config = dict(
    d_model=384,
    attn_scale=0.125,
    bias='none',
    tie_embeddings=False,
    optimizer='soap_variant',
)
Each number is 128 + 32 x the weight over the matrix's rms, rounded and kept within 0 to 255. Layers, rows and columns count from 0. Numbers have three digits each.

# layer 11 MLP down (transposed), 1024x384, rms 0.279, rows 943-991, columns 0-95
146138114092165103149147121150090107092145163167138080192139119164092171154133170039077096126117141064159134123156135158125154149135131188118151135176125145088085142104106149116104110075085138124122136118138054141092102203125101162060111123100121164108117144158169143174129137172039119160
141131105130128154115141156131121146127112097142152142154148133108119158180129193136145131175083144131139170124176105174117096075155094176146120150108119115123130132113109147088154088140143109101198103077096086138143180155150102137129110150000140135100157181102134130139140156148164138201
135139103150091113100131135128119112089171094140106157152166122054168099162163083087156104101129135117097143197130113130122132136163167071180172127167094158116118122133130135174144147166150204147152114124169121122165150163082116149086093111000140086143172141153051113103094085123124184188
091077163166076122090166152124098102138144139136120169144103148243109147161140079123166115157142139134099087135050149114140138106147103142148110136093127127108138177096166133113152147111147093135114141130099144072108142153131146209081138122240122141072102134119139101124147048079098117103
117084131107146168107110142112184158146109221162121117077132190122105165104097143152153158139116111124164107128104103091142145114125121114155023099113109123119143103107109083112154127192079108082128077157104124148141122139154060069094094074065099195072087154134162114140125167178142123102
130138148171137121141117134165163156130141119081118135186114128097117191155107092126140124134126138075133167151067144115123100126179116087120141138154131105176100110183159070136199076121146116113126107095148195150156141128118148162135110089092077122133128094134114103052168144222145156175
122160155121119178187170145104057120120135103108159135114178117137072132133159174176159115156159112109165102128143141123156077140136098100142145083081131205162042165190116194089119160197162091124061141178139169147104193110090133152130158091099200102168108149146137181134128125171068100109
107121081108120125094087147147102156156133089155118091141150056120138110138145175145120100084186089170091125100094110149127095137119058081094100128155069139142156181127180070123094157124102147109162131129184124106176102101127213099106123126230160113173093145143161195125162098162077173111
156156131223056098093195097079142157078118143104163085124173154122137095190107102145153164180114122102150148035130135104133109122124122133129165163094052117122082130118083162116144135121115137096124193137139086146161123125117069118062149155112146070094196154116153138154113088096139087169
128161156127137139123152134161181145166120081173101120105105207115106094086101095158157121122108086119143127144212108120167170104083085152145145124140151118152195150122107129130145157055120121098173122206118107211134116123127104103085153112000121140117144117140138124138116098142128174094
188145144124160097143147119165187106114144140142215144098093096139044095157163133145135138121136149121184099048114142139124080135143116050139125206152094143147118110104080142171096100123172188113157149127121139129127101101112172146150101145074159077131171125113093097077137108145115164155
112176107163099139085147174127120113138089132155072074080161154160140110125160076144146154126203124146100117161131177094112170133114141131150071126122184150198113138132079098215095122078083139086082181075082179149181101159127175133135120134072076179108186046055165069183071154145100133123
064092089160143106166154161152166081103176065130123100145124144116117135103087083171136109161155129162131149193075122105082132175117149071114105131140088082203166131109145133113099056150076179165122147168122135102145120101131122112123111127161110088139180093071117055081130146165107128142
073090156154079140131097094068096137114118113128151133141111108113245174136135135118175093110112160104089112122161146168148132148098170161104203171151120149079136079136143117114119153126126127168124128166067105107079168109121126047089145179126100119109188120084086119062106126147176106092
105118100106142175122127146110104078150132074118084114149178107085121158136094152186136109166062134179147159123130057081178091105194130138188111069149110101109149139134131139121066123142118061158116148083118076134126102171117107145098115107206115160106059104105110110149097103101155138156
127173134114163112139142155099118099144113152094152186116144163102114061075113140152162152137146132105202123129100156085147114071124176121130095095109139111132151185076130153091134185116134083189119054059065121120123156154102185110092084132000144113110156082098179155056134145168114143137
132143145106095103072185142147152073139105149111135100118151097113141132068160126131146109161098107143126132099125145120070090126130154135118178092087143092118110142100102123137115114113119142162116140074107096111155052118146120132089088150185119059077141102125151170149157191080085094126
137143183121162133092125121152170146141124103163140113154098158163122147146153126147146148132141119099146113110151116123073147099164143121074113133156144092106142106214129113082141118124151080081159190142176112091159133179123131149148113129000163102123095118107142185108106093172185144176
130094134157081090107126140123168128159101154122066115189131124089098215102170165153160121208095137089086085175087169162080128126133138208135129108100110185106112078150080072098136105130129076077076186130140196113132130091084109102082106172195099135112130095135160130136136165114129112147
143149137171120139119144166174136108143143163109207179117157105179118148149089110126091098105109109136137065102088117162166100097130126116184121158106147144163091134150101098162169135127199147167133082148149128168125160146140112077170144140000150151171054127168125107143089114111142125121
128122102117112115138161121030076086116129140152088115152132147116144153100132080155096150094154110144134052162087126161157133124066084132126178155162132179173144085124136138109119083105148149110110078131089147162151120177191171093112086146112217091147157123095100184164180138115086110132
144161132142173127227125127119120149123116164102146125070103158097152110165132158125108079150126132146122114094072152157169076143144073139121133191120149085129210139143111073105097085160152094179164125182080136160095142109161071157136093102049124053097155132045134124139125159107145076183
105139114157086158117151134110145093137110130119121121169140139166101109122087099100117119134127150179109090126106142075141067075062174161103113162115129078189120048204180117090155115149115093090094080174083114093169085135160135203125130152148077143128119152130097143126127087116135134182
129101113142197126117097117053112181091122066119149134109121145167047155094118129116132140100175184120139106157128177175110108110099143134113068105132124089158156168087168143114126125109093145152116120080058113144153101128184149116136151113082163148090103174122139126115158174150154177057
113166172108159144151091168152128115118119101155139132212155179137103103133094150099126152124155125134155140201096134149073071107112161080147086101180107199127168144141136134128145119121127084076118154182137155147110121102166128151114125099219106107139173137089142161136175193149115126078
082126108137134152110088126152149175143165108135114156119087069078114086119088162124204129120075163149159115076024122139125151107125127123123115190180173190161167144108167070103128137148171131126127124079163133153145154096132108115151105119075166124207101062112117176138140143094135107104
134163116113125145158175135154110152136117151134146118131174143123132122129110094162172101119146129109154120143099180145095188117117163120143148144162116104119110152144089075090150117160156139140128100140134102169149121087192146039093094136218128125173195125132135135105120183131149117145
156130142093135136090102113151150120111126117126128104148115164098167151089123093074170115156149079130168156097125140121083123138060142163124162121154162076198113149101114123146104114091089158095115094012101086171144113136147091085082104121124077103097211115138090163081112180122200091196
140099159148120113154068109166140160144149134138029140144132145123137137084115127130185155162098170163171127100126079110166144090127143135137102122131082092073131150105090138154090108217176132103106143138084124111189170043115094071113128087000108112105132131177135098152089158128122072093
136165104122148165088129101132115136150103141107141176124125150120140192139137147132148124136188150145101162149178133146063132154130188079134146158139092093191182135101151153194138127126182193104075133138152155119137091067088157149093125098250182153162134173082134114127143098122195159091
204178226090136128141084123130117098110142163149054106060188159126078099205164104084206155146136125188156112114144104143141139118093160163104044106114108139103044201139087147177117156093109126123106087151187137177184117107108133094124159148209153163204203114145123110098119154109137155143
158127127099139156111129134135075158151078110137118122091207141116137132131097083122093156088145110087116084109092131192179119140120091109217084096110084081131119193107161121152134103147173096146149162177096130086144152139135135082075122161069129129117136121234196132156123135144123123118
119136160130146140128106147153091108138149150124091213096126075116133207098168121151098146148140186158072125131116051178137125116049130158083142091166141104110128067092122139142097165123140121120114106102077116140101136110089104080159105112120117134153116136087160146086134176111174073106
144115139116123147169150130128157155102124118108154066103133092075075111102153144183090095152149064088155159088128109122154143140107121079147103141138122184099082146105110152138144085122046139111155101102120135138123123085102092122150098152048095117182140079116124169203099124206150163120
121108109148150129110139143141111133097138118147195092105108140211109117107121133124146139140123131163135140120111129204133158106171092148132146069127140105118042136181164105094094129150121120121129134104067152120117150119088133162123124118255098183149102120105121142143108157150116098151
134119156194144176120166080096069069111150101185163137122094120142126078152086168102122117068178181118151111130138145128106140135089163143107124135141117156106146161102215183129086103146112139136105140101110158154150111090126127111113134110150130157118167184117134082092139146136099099073
121195145151136125153136077144144135077145129092128133155168081148155141088129092091154107078135082079055105149150117125142058088084103158127107145116155133162100096108117190066155163164091094119156092146093166097101128130122134179107118143025132044182091164126121037112122092093102088145
113073099110175141050147096169127099111135103077138154149092175133063083132159104132115091101119077076108127118154143100115124189120125152155125086071129208174105190085133145155108122128189183122146095097121179187155124153129192133151159132075143128105178113147102100157109121146184084119
154096109106088106109133140058140148115132111089187126121065124103194195152132135135161158114108064131064184107139148185117192100133186088141140157124141087161107145099083107145175124161082141148133132122098161155107145142099178102076152091089115142181201121116123129068143152152125127071
152110084140134158178131164127146109141112155114127097045093085140141173124154142146091118083102148121084143169108152089143130156095162122122142107086192107138114091189185129172141137149131082164154103121116143157131163133129173132168092098255135150126130127140103081122106182125154096111
083105137148084052155126068112134082119110088139131134153145097094126128150106153140106088160157126099103023192101147114162120088165127148167160166133115149171138122110153120092106136136142131106127123061107085107069140148114100108088157125177082106162085190072164124141118096099098160131
114185115157140127143155114200139092079128152116107181105088138103156108129128092120088144154183156129155093152110097148129154108116086143151130072101091099105113109126130143086117129130108130181132081121097160143100124176084157122112130083052153103153112130130105118079123143146137132111
150119145148188102099154116103151128063091216144116110135120181112156148158225069146103132164148137121117092091086150130187196165150137167147133091151149105093188141124135149179165153103105106106110130141185130107077131118130120113166128144049100105153135147174109139165136139145176051114
142103127189117162052085105154143127155105149130230088137093141112144104163135172150192115160127178114084145146149193110078129158117130097054100100098093125121144054121175145133138148123125114125124134142091083108104107115111129120091157117000121144120163111162136106118132108125209157097
100087108149140142106112123153161204103132162166113178178120198110176114103146134139132069138143076099133112108127128083132147138172165102112145116155126176081136140154179056131166106154123120133127135127089162119118120113155109095165114134255132113144092158142060087124128103084080138154
155181130141114110122109085107097123114085120173168113170185130180114095108079100111094109117152116070160079160111131151136144096093118096201117132089167114133082169129142099141138130141143115191073161113137120110058050161072144158140049112153145180146102098139110142106136157141146126179
099197147147141157089083085126161111120131119048105150108135124142113140090116139125157116114125152172068088152096142125136145107091156106138143150167124101135117097081115115171125131188168112060115151134133129098171093172186103081140153106223119129137168175162147139161128098134150133158
094089128125116130175120118120083143139167130140123141138153162108098117090125155147133155212135137114136156056076144129123098142090134081142135142096120231070148163166168142122170136179152119202144115167102106126116123151101147147160071134070132145122156153098121144149135119172130118117
199153119073124122095149138143123068104101123155083129130132126123097094103125102064135128233086137153158147111131155153124109140100203084113106162146154106128116160101106127117126109129102133081115121108142165176094145125148141186144092128000133107162116129157158141197142138130097120168
# layer 11 MLP gate, 1024x384, rms 0.273, rows 944-991, columns 0-95
165131122040145170106108107120159103132126143121127138068194127134126129166171133137154124139124167122188144172096146177093139101124121131143091132138086123156151154119125176105130107118147172166146111081128129130118176110164166150046105117130078070154136113080157125102151157176155099111
147161127197111167146090182154035095082155120124132171092128118122107117087145120149140141151092167098125101110177096150097151198054086100119138125131093187164112084110109129082100120064116146114060082114132116069154072123070098123160139163119178132149115125122129133130135139150146169133
093090099160133111144184124155127141154167091082143130120083181158107136192148133162125117052105149108129117165099103109142111144123117089121128129152139158185143103128179107095137097086077087117107161101105109129149123155108159168157111152096129127074175140146197150108098154083092126111
162125142122167125104150103125144081120132078116182108151108092121095134156119118076159107151120090157136115119083104107146111152148239170162133087087145160098159132131163165166165098100071130146155102178096182179138100207130125117150160091161149124160163103099145121087139122124141142144
100132111124102175109145109157094141146213110093074129114083216148077123121158096118135180164132119136111139098088113075179136167115153096155111100135099120130118142095088136123097130111108140108128125104135158127180094149095110107177140133121198164118144126086098157122147101143202156082
122115070118130154106164105114092081182156096118040138127029103067125105143120206146136130123140067120114143168155129151131140099182138143181102045110129109112103101191106114153116146158133124089151138123107114164156108142057164120154092116115051148122085197112120139065138115134077098121
081159177116138124136120202120133129123043108092112096146146097126133140129156134149082144079180092160122081160100108091160117133186140096161164096161148173132138118125099121086138142122122142127115125129124078111132174085199065100167119194116126144085148124132147114111147210163138159117
120087174135103177135153163108117126117124106112199064102070157139133113120144124110082102164094097132072105052133136119135172139164157072128112116106139170154091120087144075168072133130116129073066115134164122165098143190112128133150188141124077129173127146112092111158120098103080198148
106159108154106150106117142149094132085066097128108105106162185214081093082127097128114148115155107075155092108144179098074155114146094171129079126168152106178113129159179065174172092116141132130152108188103135114121138076104064073144117115134134128126079071125073107166135159132162102131
145153144162135095148142152122101136100069133113126124110098136116122136130139188150177146149166139121162138103114074163139145155124110135144083166113152170089083093129124131096203077153111135100129113194140063145120123123089113158143140177171182172107171123109154126146165068089151171149
138151113125123075089139118100089173138128081096124125161106076071128121191117135190069108109115112139108087162086176099139067154164176111164118145101094169160101142104165125161118124098185100140139160125212102121055119133117077100163186152177111137083080172151064143162141115125194099145
164112154161077106152116166083110115153107160159164139121117097136178146121136117120170077134121122115132151079161095154112082105082173093126168126132143142182120145154069052102085121137150151127138151126125063083119171091078023080122155125115120116135148190138191143115096129093109135127
132194089150080140149092111090163100097134171115099130128105099093103179145144156126123102133092125143122136120047129150081127170127116084131113133224121164116066185188161109116106163134145060151160119143107120138148111140173168102137153138141145202110156099106169137132155153141128121114
082132137064157100130105134103132140126112145176095174101162134114082159094074091124083145119135145127178183129161200095102129122093118153156150087122198050075121162096168127070178172099111082139095113088150093115120130122195133139113139135150159119110074161185134181142125169154113097123
089112127110205146191112130095163067184104156139131132119094105143142129119121200073101064132117092166171106124138163143165173099099104131179151145193082107146143162142144058139133138107130164076084176110115124121088037119124107110143159138121068059088124169110214102147159137123153122197
148110153152167099073157137117130110059185157168156083108105108178123081092103161181111133162162131117112146096105113106112132162161158167116125149142121143064145116118167173170173095059102137087168129096145121099122121103109079093151171114141126098137155124185179186101102159171123108164
165086162135192097072093105133190086101138148147113096169132183132168169175121100183133149143114150133111141116083172114174132149179122139197152090080193108130130163115161065124102063116158148116051063120107077100137120115126159133137063153172177104136185174120112176106140142167068096136
051094141146104136179145118163109117178140132151165120094175151181119101112158145129122099162131119167099157137123118082139108140117171114116174170163053206106179010164104095164162072173185127096144138121192124183113159130131151108090144108147135181121135140107145194124165079148193115134
091128179153116192130120159090120120107134114078086143068114134148136138143132108108141106114137121108122111166154092093144196207166083153154131183142167170168133116178074153122123173159098084104120149107135177144155114095166134107103091187130127147127126123113148106134081113103080156101
127188141124173114169120156152085077113134120110182136079164141119159155136109097118156114103127161166136137108146097112166150173135126091092191128183095103149167043087127121110141108094035137140127114060178138095094150154136124174084151108119174116210118138111164121144157150139103101178
117160089108145131128104137141086155128152165172101103060194115094125175163162167080097098132143125124123102174224044156057114183161100116151067162155171104146161202127155103155125120143102137131143057126116103074090124182131144124065111106092121125091073121066074138103102109210134087111
148113089157124168120070176155110072123146151140117114118150084081138099097067149178145088148086141160105166119101179110112141081110153134099123087149100111134167137093126155125110127165085073108186112173135139158113192167116094155187177124183152103147097156104157030166129180058155151123
110120093157129148049168082143151088073111093109101120129137113125109120117104141160160092133145129147139127116146155081102123139126103107121122119128086098127065111081153136123119122116185173083155110100173119147112116135099135054110132151103131148130106129158113155144156180119165153032
119157153161136109167074168143140185110193082179140122122147111153119083131109176150216170123130111121099053168157147062079140084174151135134217130123143114135119087099168157149144109137077154113137101127130134120167143088134109106132094130109139140116173119169122118153111153181107121097
114166137139125052146139161096098138098119173153116127105145093168105171143138111114158070161113148119206073133132135057122131185196154181126139128202152126117150114095083124144110132160090093148127129146170100098133161126154117100155087106158148142071181108153138117098149086102063123141
088123186116087109149148105061099139135095091132146126118143112063083163102209125120138094117135169124113212135083123177098113150137129086129146157156088107121130140125161142130123140140119132122182076167087145077157131153166101162184115148114152111188177157165185199141111110125110159136
166140134104135143124098135132167131157058106148188142067152146167080137141138158071182174104152167103071143117184157114045123087101152141123154116129154153111171105158152131181172103175135091138144198172171126086098135126106162131160084084143132212059123124116113098069130134160132100134
166131102115141140136160149125144109113134151129074121060121140129117149144090089117130204140101113128068131169111148138137145100133080195122139144097140139198112136111163078079118170157066184150103169112148128172126189114096136141137060121105118190071208126130082122117186074170121157194
185119127130124118071143096186145079119129098085120123105095135140125135110111144107165146137076148164118140165120097153086041159134134128165113122168164172140117155077063144120128164116121067117094131111150116108128096154121085119096146128161117110085122113177123180155107119157086133112
119112093108142120168111147184110098117091073140170146114109131145098097165161122105117153088145172099151146127156138082168151178087105134139118176078152157117090180115153166112087082127142130154147119073093142104134183095093105131123090170117107131168098132152183147155115157130186107152
163147144100093150112159103148139146127105108108130145191158105140121064113192135136172110163140098136118149128148137063111166129075134174115106098114161145122104090155093122158153153117108138148116112081178098106121177086131137148181103111107162147166094144162110122115118157077077171136
114099118103146097128149087094113101141062128120106138104077177132129086074119102102156164089099085129103192116132102142116157209099147099110152125162157096100175121126157076176126134103124136142103091074134174068078191094102128118120094142148125116125134076148179106112124176154108165171
100129122127112077154131137091129186163101146070121094072103097138147088119129212105127170171173172139155096202127136120175134073095114141128067105163146090095138136095134141178136091114114096153086123101137167141156076137105150167126113091110121119129062074132072153143127156159120157131
150164114110148119111098156113072133148169130104103122107093098099143116099116093157172137103135119138138078064161139187105145119139131098095161126191129167119112098159148140096090135135144092096085155074084172161129125111080115175178145141102144113121123095147122129114120107164128156203
118152147149059142162180156065131109115119110182126128130115120130079151149106045099101140104160112150180105110114130112128123172135047145133148108155106084122092124140126143139115130114139150128141162155078145152133152101188147120081090123127156172103066156161167121149134166106095142110
123113154132111122133108070136151069085124147107170116115120153064111110122099086149167140093142155136131122100130166156160091166080127154104074124128165127160087172124184108148144160118189054066165128097108130153146125153125136143122169061145148122103140129114107142129035144144152103100
088109095098068126171150141068139096083087121112134143136130161129107158149154105202159102115144123141193084130106096027155163154129108099122089136102179091106153149153154090106144123144099124116099135070051105127131115150117055183155096100124131124099137128109198152112150101139142078140
169011111141162123136150144153085164137183079118076103146124186160052102046126156147132113171094074082186167103095075144129095156193145136158137146098131136116095085113175133131127172135112113106085081128116105127116093161117197090151118068129093143191141177075157182167147078086166142125
110118144126153110164145132126118096084121127158146098198153117115132111131110100133115128103099144085129083044220134171102156141114102161136190108096123189132087083118123158132174173082151082134113100122142121109114156100093088205156155127094113123148209100103116167120126137130145152121
119135145162138119176118147191180079121187135126131143145099130073100121125113118110103154171086139147126071192108142118198145083149118161128102181142059072156136113135121076125123104145134120075164115086120059052178137153095138139113164115142106157112101057122164173140112162171125158122
132191130144179106157122139103203113147106141101154109113187138121128125093171089124132145085152146169122100178147150133142156092096141125150146053169147086098139107158172096110130118113118123135137083147116093080156158123131127133137160091108092144110104095113142183109126138177135170150
162078117149123131140185083160082138133131131161216109147138133131119148133114107120130138190096143165144134141070106099086106126139094147027068158164057153118117133108140088099156149171146144103150129139095190088162148177123124097117137190092106107082178148098156114140134148088090151167
084159131122133144139135161133082151113146178119154143134114155141123095095108135166107052090112158112140128109127131067136130129137159118107154150137126056092097162094147151084127184135142121202136184145149149082159131223081133075130176125127092132119152159154104152158096164029123090095
133150178134156188173210103153107083120169103155124154101085126113144135043122141102114169125169061124162211156125150119213155087103095131191110137131075117164115142175137157078176200164094111146110133058158134123154152102097184149153165161166190154154087125163053068101178144137118126116
070169135174113139070169191124091096072146151106108145133070122157190142097105117099099087139127151103200073097161110119093119144125125104129220178135079131105113086124183121147135128146145101153112092176131157134132114152105135131157138133116134131178124112149152121140214117133122107130
188127101095133110117169174126128165117087095182063112072214101133100166069105131100055172126074124126146116146119142112128134146128178123146131120138136130156168071149123114095152128084161120135165139086169133082060097186150118111136210131116056115170099131141145096174139160119160184094
138132128115119054124129184095116125129151072129195179096122107084120139148114156143064158078074087121087115037130139076138116156151159162140113096139163130126128134093097166071098123166146117133130156143089127134105161158206115092130112163145199128073148126104143176111090115134089116122
179103199134122109165118091083108100059067148145138090151119063165148159108149142091154208128157136145129148109081147155168134156151071134151152121165074154139222096083110066122142111165153141109194091114164081126172162097106155066126158090104112152109099132114098190078129117147141145098
# layer 11 MLP up, 1024x384, rms 0.296, rows 944-991, columns 0-95
166149152150145057128135104137091148107115135129157130101101112153118144108162160167089126088172174101110052140124103124085161133113129086124112129131144088085097174130101090104112136174159092131062134113132143153124098077091176135156071081126167125130088210097137095106102111055095120109
161106114096141181172128175149128125172126099144134107118180163086158142186130098165089089176142145097128116111107155101138100083164166113157089155227122088124116142122132117109119110131155148174188136215125128171183148099154144121149131124153105151151129106165095166194131147165102175134
139164139135111050162142126127128087158133108119131097137141116133133102112118075152109130062134116163096177154091117116087064104175107125153112108128168088112113122154107103069109089122121112130159134113141132172120170143136152125133107152129078150099075142137131179138118120082164086145
119118116111090153091125153119104107121120213142132142061067200118207115150159095139157155170053098142117103120115114070141114095180132137142112161151129091088133146131082145112177187163148094134111173116094111116123159157152105149125096113116158106132131156151085105152138063091155120161
193143121104106105191134175114121125176095108114153109160149118173183108119128109127129117134042129116131095138096118076163079146150153168150146170132188150139138101171108077146151116167187085118120149121097130119141106131114179140111146109138144150220145160169129096127155114095079118203
132181166132110094159119101077127120148163152116155154180153149155099149110109127097138090109180124065100119154105104141079123126139160136185130164140111071131147098066134134138146110113084142119147135167117065193127161144107129147169105141105102149194117176081128080160158142135098092132
140138083098072142097137144109109139166112152109116136138126083085153145063131150126143136153136118154107127171150181051107137127127130104114105140115100210064082120140119127141120136171115100149135143075133163128130131147148092098163094137122149139159155135201169136166126111143133139159
086181144073048098146179174091134142103118135136138186116155077119089158113096106120131106044097071137101124134125152128155163073138100175137117077120119128072112121107074089121120118138144086117186141113186157150163112102119184173184117074127098153112146131180092116100136086094092135149
114078109159173142164103100081153135186144162143115171133115107103137073171105108144158100193152145068085145157099104080142076184090103133126152190108113153080115157075083078092139134179174075118153132163158079114124106182171174151139103195133122178068175101105126085148105047159103169112
149073080188172159106156120106098132046169138132169126117138158110180113168163147125081123199125091085116134111126190117190110096126187135111162172135131129151135162170126126146117110124123137089151150131168131109113169165178158090139165101136113123107082139131110139136184127170118246149
122136177090079144125157138168147136144183153160125144188144111149104137062072151141057139129094182071144144102143103102063135152113084127105146109139123151143128117134108163127172068163101155192193060104114158118099147155136110132180155094075191173119130123119106170115100092120158094098
091091112093085145130180177164108205129115127129177156150124105107178120145131121066230065153138135136155144110190099168136130145174069137151209191153173197116129092120115091092111119087097176111139101119110121128131124114088163169143070133145172103159118199199174065124103064145135137110
112163143116184159141100130122138081094107139085113145106126206121168133151151082145055182122143146143106121077142139152108116090141098133146166090125115194175113102132147111137148079156147133137159145121121144113162110117121144091168126108110006157124162135102148064105164129157143128177
097153196170168138135141132102127139099158143102123138157135124140084136161119172096104102134152095078167142119125098076184148127165107084087115129130117076138080131134167096157139143111145134170128154145152152091165102069108136081128120116150119149125108121102085125171086076095156077156
153151142160140149138150120144168095093152133135136144157105046088150117120162091102126127137105186039179145093115133061148143197116123079112189149089123096139186139061114115143166158182109118118155137108094137128213100121104107143136148144152142220156172133148079120132129119131137174118
161115135152178092075121134140084127150159133108187155118108162131091150140104116147106122087102123121107141113155234124115141096082103162118132097141125134147098080111123146092087138161109113059162135091134135140134123104113112137084127116110110091082130107176145158123202135152125173168
110138143133070158132156101086125113144121128148171128109162120141062080105109182124100100135108127150132113158166147132097115077117197164128121169162150142184102132152146172107109161116194086082117160144119115104143157088116122038097145154127080047109120091156132100136121104156130092116
119128201114184153181202175084117108153167125117120113074131181130155116085142101142193147126166145222088162112175090085119138148114103153178105131118167119162145155121182132117114113142138126147123070155115044149092105156142142088068155132138095118181125180199133207079092095117093175138
116141114136121130157060127170083114133131097155121102132171201134138101153154139104098147132146120147182145164101122121239141121077092047088156081182127104143082119159102083150110133111110135134127130115119084153038136184076153128098132146155113098123098156108089119149159125154158084165
073102075135120150123165139160125132073157096106127064144104159109140141075114119116111092081131149078096139138152109140151062125130101113086119186122107127176119146133128152148145120194092120108147098179117088126114120168204134073058205175119161134066144151148068170168151122166088106153
152118078115094218120137136142191108117103108123121141173134155104081146173202132125152199169129135129084093188171141110076185072166185142132209164150118119134133191128115127167167109185100097132148095109198118148099111117160154141139193103148104093126108102111185132079142134175113143087
113187090154049124126106170146090165095108156101104172099149137096157137134115144158109158115126095126134069141152075107084174143153149091121208087114148110127159106100091110093114151181098143120131142115147103149052134156114130093121094119145154155152140057118133054186168102076135077100
139149153081097075104097177100142141122171104077112134133140137146142142125130125143102174111130119150127124155137080113136107066127220091107134120117152120149124155149080127138180173102078144175161119153216175147075100115133085163029126140096123167139126135101192139164146146200139162059
143145165127134100195142092116192140146115109106152175180119101101110099128136118068100157127120136160071065154143079069110137135187158108122122141166164119108177118125108116147124137139159123121173069082110147122187166113124105092140138037110140169111171123141119141154131195196125155130
124143127126100114128103116138115152128134139198158108149112110170128132149135102182135124114129159101070160105138099119115123179165117151135135081087128110205127106085103183133118120104140146168077119107057127077139133111067135207132138061126096112092151140108193172120141140139099090116
122125118140083134143167138121155132155168074120080133073120107121164068100140137102059125178119114152097112150161186164103129128059162118127069181137081131148120145155152077139163115147119176123076131133114142144091161127147164149115183105113146090179172080170123137113149080215130193119
144104104111133157078081172124125170119125118163117071093163166149162112168154091156069180134098143156080146064151119111117113091140135044169104096111126076117097132116107130119098151062065142088145118106121127148118120095147139160139184129105173095167120124085083122119141174156104111228
087053132082125073169071044131103143144097132139153124141146167142147127169178134074175131169090168136132032169126154136152099124114115100121120082113103133149166096106112194166097147229122106162122136203098120112120054140119121087082140123107097098159125151051080182197155151152098142126
106098117107119110117093101159125135123133140074187129131124162066096124164161152079141103113097141165097112150170152067139158135121118109149103137153148146138129118084020125180075185127187156120116132189188117111097112098078106137129158160135130170077114152083137125128144136168115122158
161077123171167126095167043194127136118071117122109109196145081116155156102108187116147142072128145083135120159063098109148137160147117150120128150161167112115139107081170112113044103142141152137104123090090130139157063201075100130167135146104126162114126130111151110151099108133145087137
144164146135071124176135096156130109117141098170124109132091105135106109133144073086158152082122137168122160067076123129086114090110129164066121114155101089151110140138217104162142137157176170126146103139157124137130122109097117169128120105114157169131108114104156150116120150110175095117
163127172087152131150179074144101127139059127097094112129111149138164116073130164171099093130160109085131092155106112158161077102053146149159112131117161090120173127126193110108161190136136123128123079132125146188189173138124164099105111114101093134112128166171149149158131136102104115134
134134135123142135148062144215110127076119172141131191112094130129174189153143125144154115140083168104141157122158112168102138127197155138137111106069100085180125134108127125140134124151144132151145179147149111083124123113062142111176159145143071106142172135142124162102048090138108103077
132160039159177120123087144125136108095193124142134086131097132067158131098093205104108147164168178155136206138203157150098126116108162115102107113140112165126125109141123177067123128070105156067114171085149127164125140109078115143159153077109156144136103138092141137113125074124127111178
137125189118121172075106114101153035102115177134084137068115126149197209086101043181112209106185146107134111146101118136144159160154146189112152185095153129155155110122137152155055076137121106145098120157124106158081126140095075082084109130096145080174138104100157110173127157176125135113
133127080104164163167117125153123204101045103101170155115158124102147159118079134153085164136103141134113144122157113109114113122110090088139153127102133093148175169108134144108147165110140096119088124132106122123122104105160063087164101102109143139152147124106129213202102154129122137136
161092141139108120119152126138176142165158105146163148112121158144110057140105098188116175188125150096116122166118131142158169133162085178164198112188125142183139188106100113088129141179170185128150126080156152116093120132112124146102108167121173086122100153179085124166047122124189138172
136110080111062179081189135172153177092107127104166155160153109122103130088138108114104161135125167173139106118143111148126139073099095116156092121096171114174068125064161055040122147161092104157162136091137134124090176166164161169131152127136119087168200155098134129157133083130123161074
194087137129100162132147113127105138091103166161161105091149187113186102099114079198112137147135127159170088131095121125139144058113130093168073127085093114069095111168152175130115180153080139108178127114139165113128112088103122133139123056145129136166087137051095188109169158131193139131
111108149146174089133081108191093142121154137143132094147112134118126148123086159093153124137160222118089126141130129066169091092102132149136147107155115105124127088156141135112130127147124111125180121129087120105136099138141074141091128069130077095155094130106190142180089123120110124146
185121164163125117152121158103160137151077188137116135111166136147147113117159123109104115070128136081154089075152146132103168107103101069128129135134094108119184187108117118190181093107173120128163213134149161156114138120162157150098163183115193134148136126117137102127184122138107143106
135098141169152107150176142124136142130076137129130180108118149137131125142177142086143105139119158166181124130113143102151061109091117185133123095118110144102149119094146066142176135195143100181149148157131134144130116118138121138146147143166109128119048177158157118143106136121145134144
106081158104186206130120131111187118163107058098128157189163123100156171158208094158158105178136123138184163149136125137128189063118120096095081162120143116122116113133106145108157156145099118117106117145142128194049153109112071135115211143136170171083155085139138075176100143053189119153
064160187146082196095153103115150126146139161093200150110101085176119132116115085171068125124142158054076122100084131174231104132113098151122155138097180074139095098128109139152113149124058113095133119113135130122153127141125147122133134121135200116128112188111086201130126094132116166126
091123113157124060153145104111099116159134194138107083095147079145136161120185150178126114115128178171158167092155100155139166107122107118112067179103127178121098197135103149160143118122142136132051145145097167130117163116080131115114128138098191150122099105120133113149108159123132161151
146122106160162086105121093129198126100128151157107115108130174186197093117125126134110127124115127135105159088132079129088144166135114110158157090141076127137146101106124130180126124109109148140179083138100120106061088132125139118132144111114158142204110114135106101134080189138093087108
029185105150169132119058202149227124095202138151191125166148149092118109099203144142123138158095106071136158096153114116133147146128170103138145103101188104120120141214080110152154129128138158157148118127120147142181123147116086123114134088093121171099163092148116131159113140147177069160
128110157160079109135120118115138085068120113168141140062141163073130124136061097118154090107118118164130117183145134132105106132150205100124119124107117132176074130106128126127181142130131175132140107141155099139095112127118111167110175187153163128116153077129101107173111139086087110135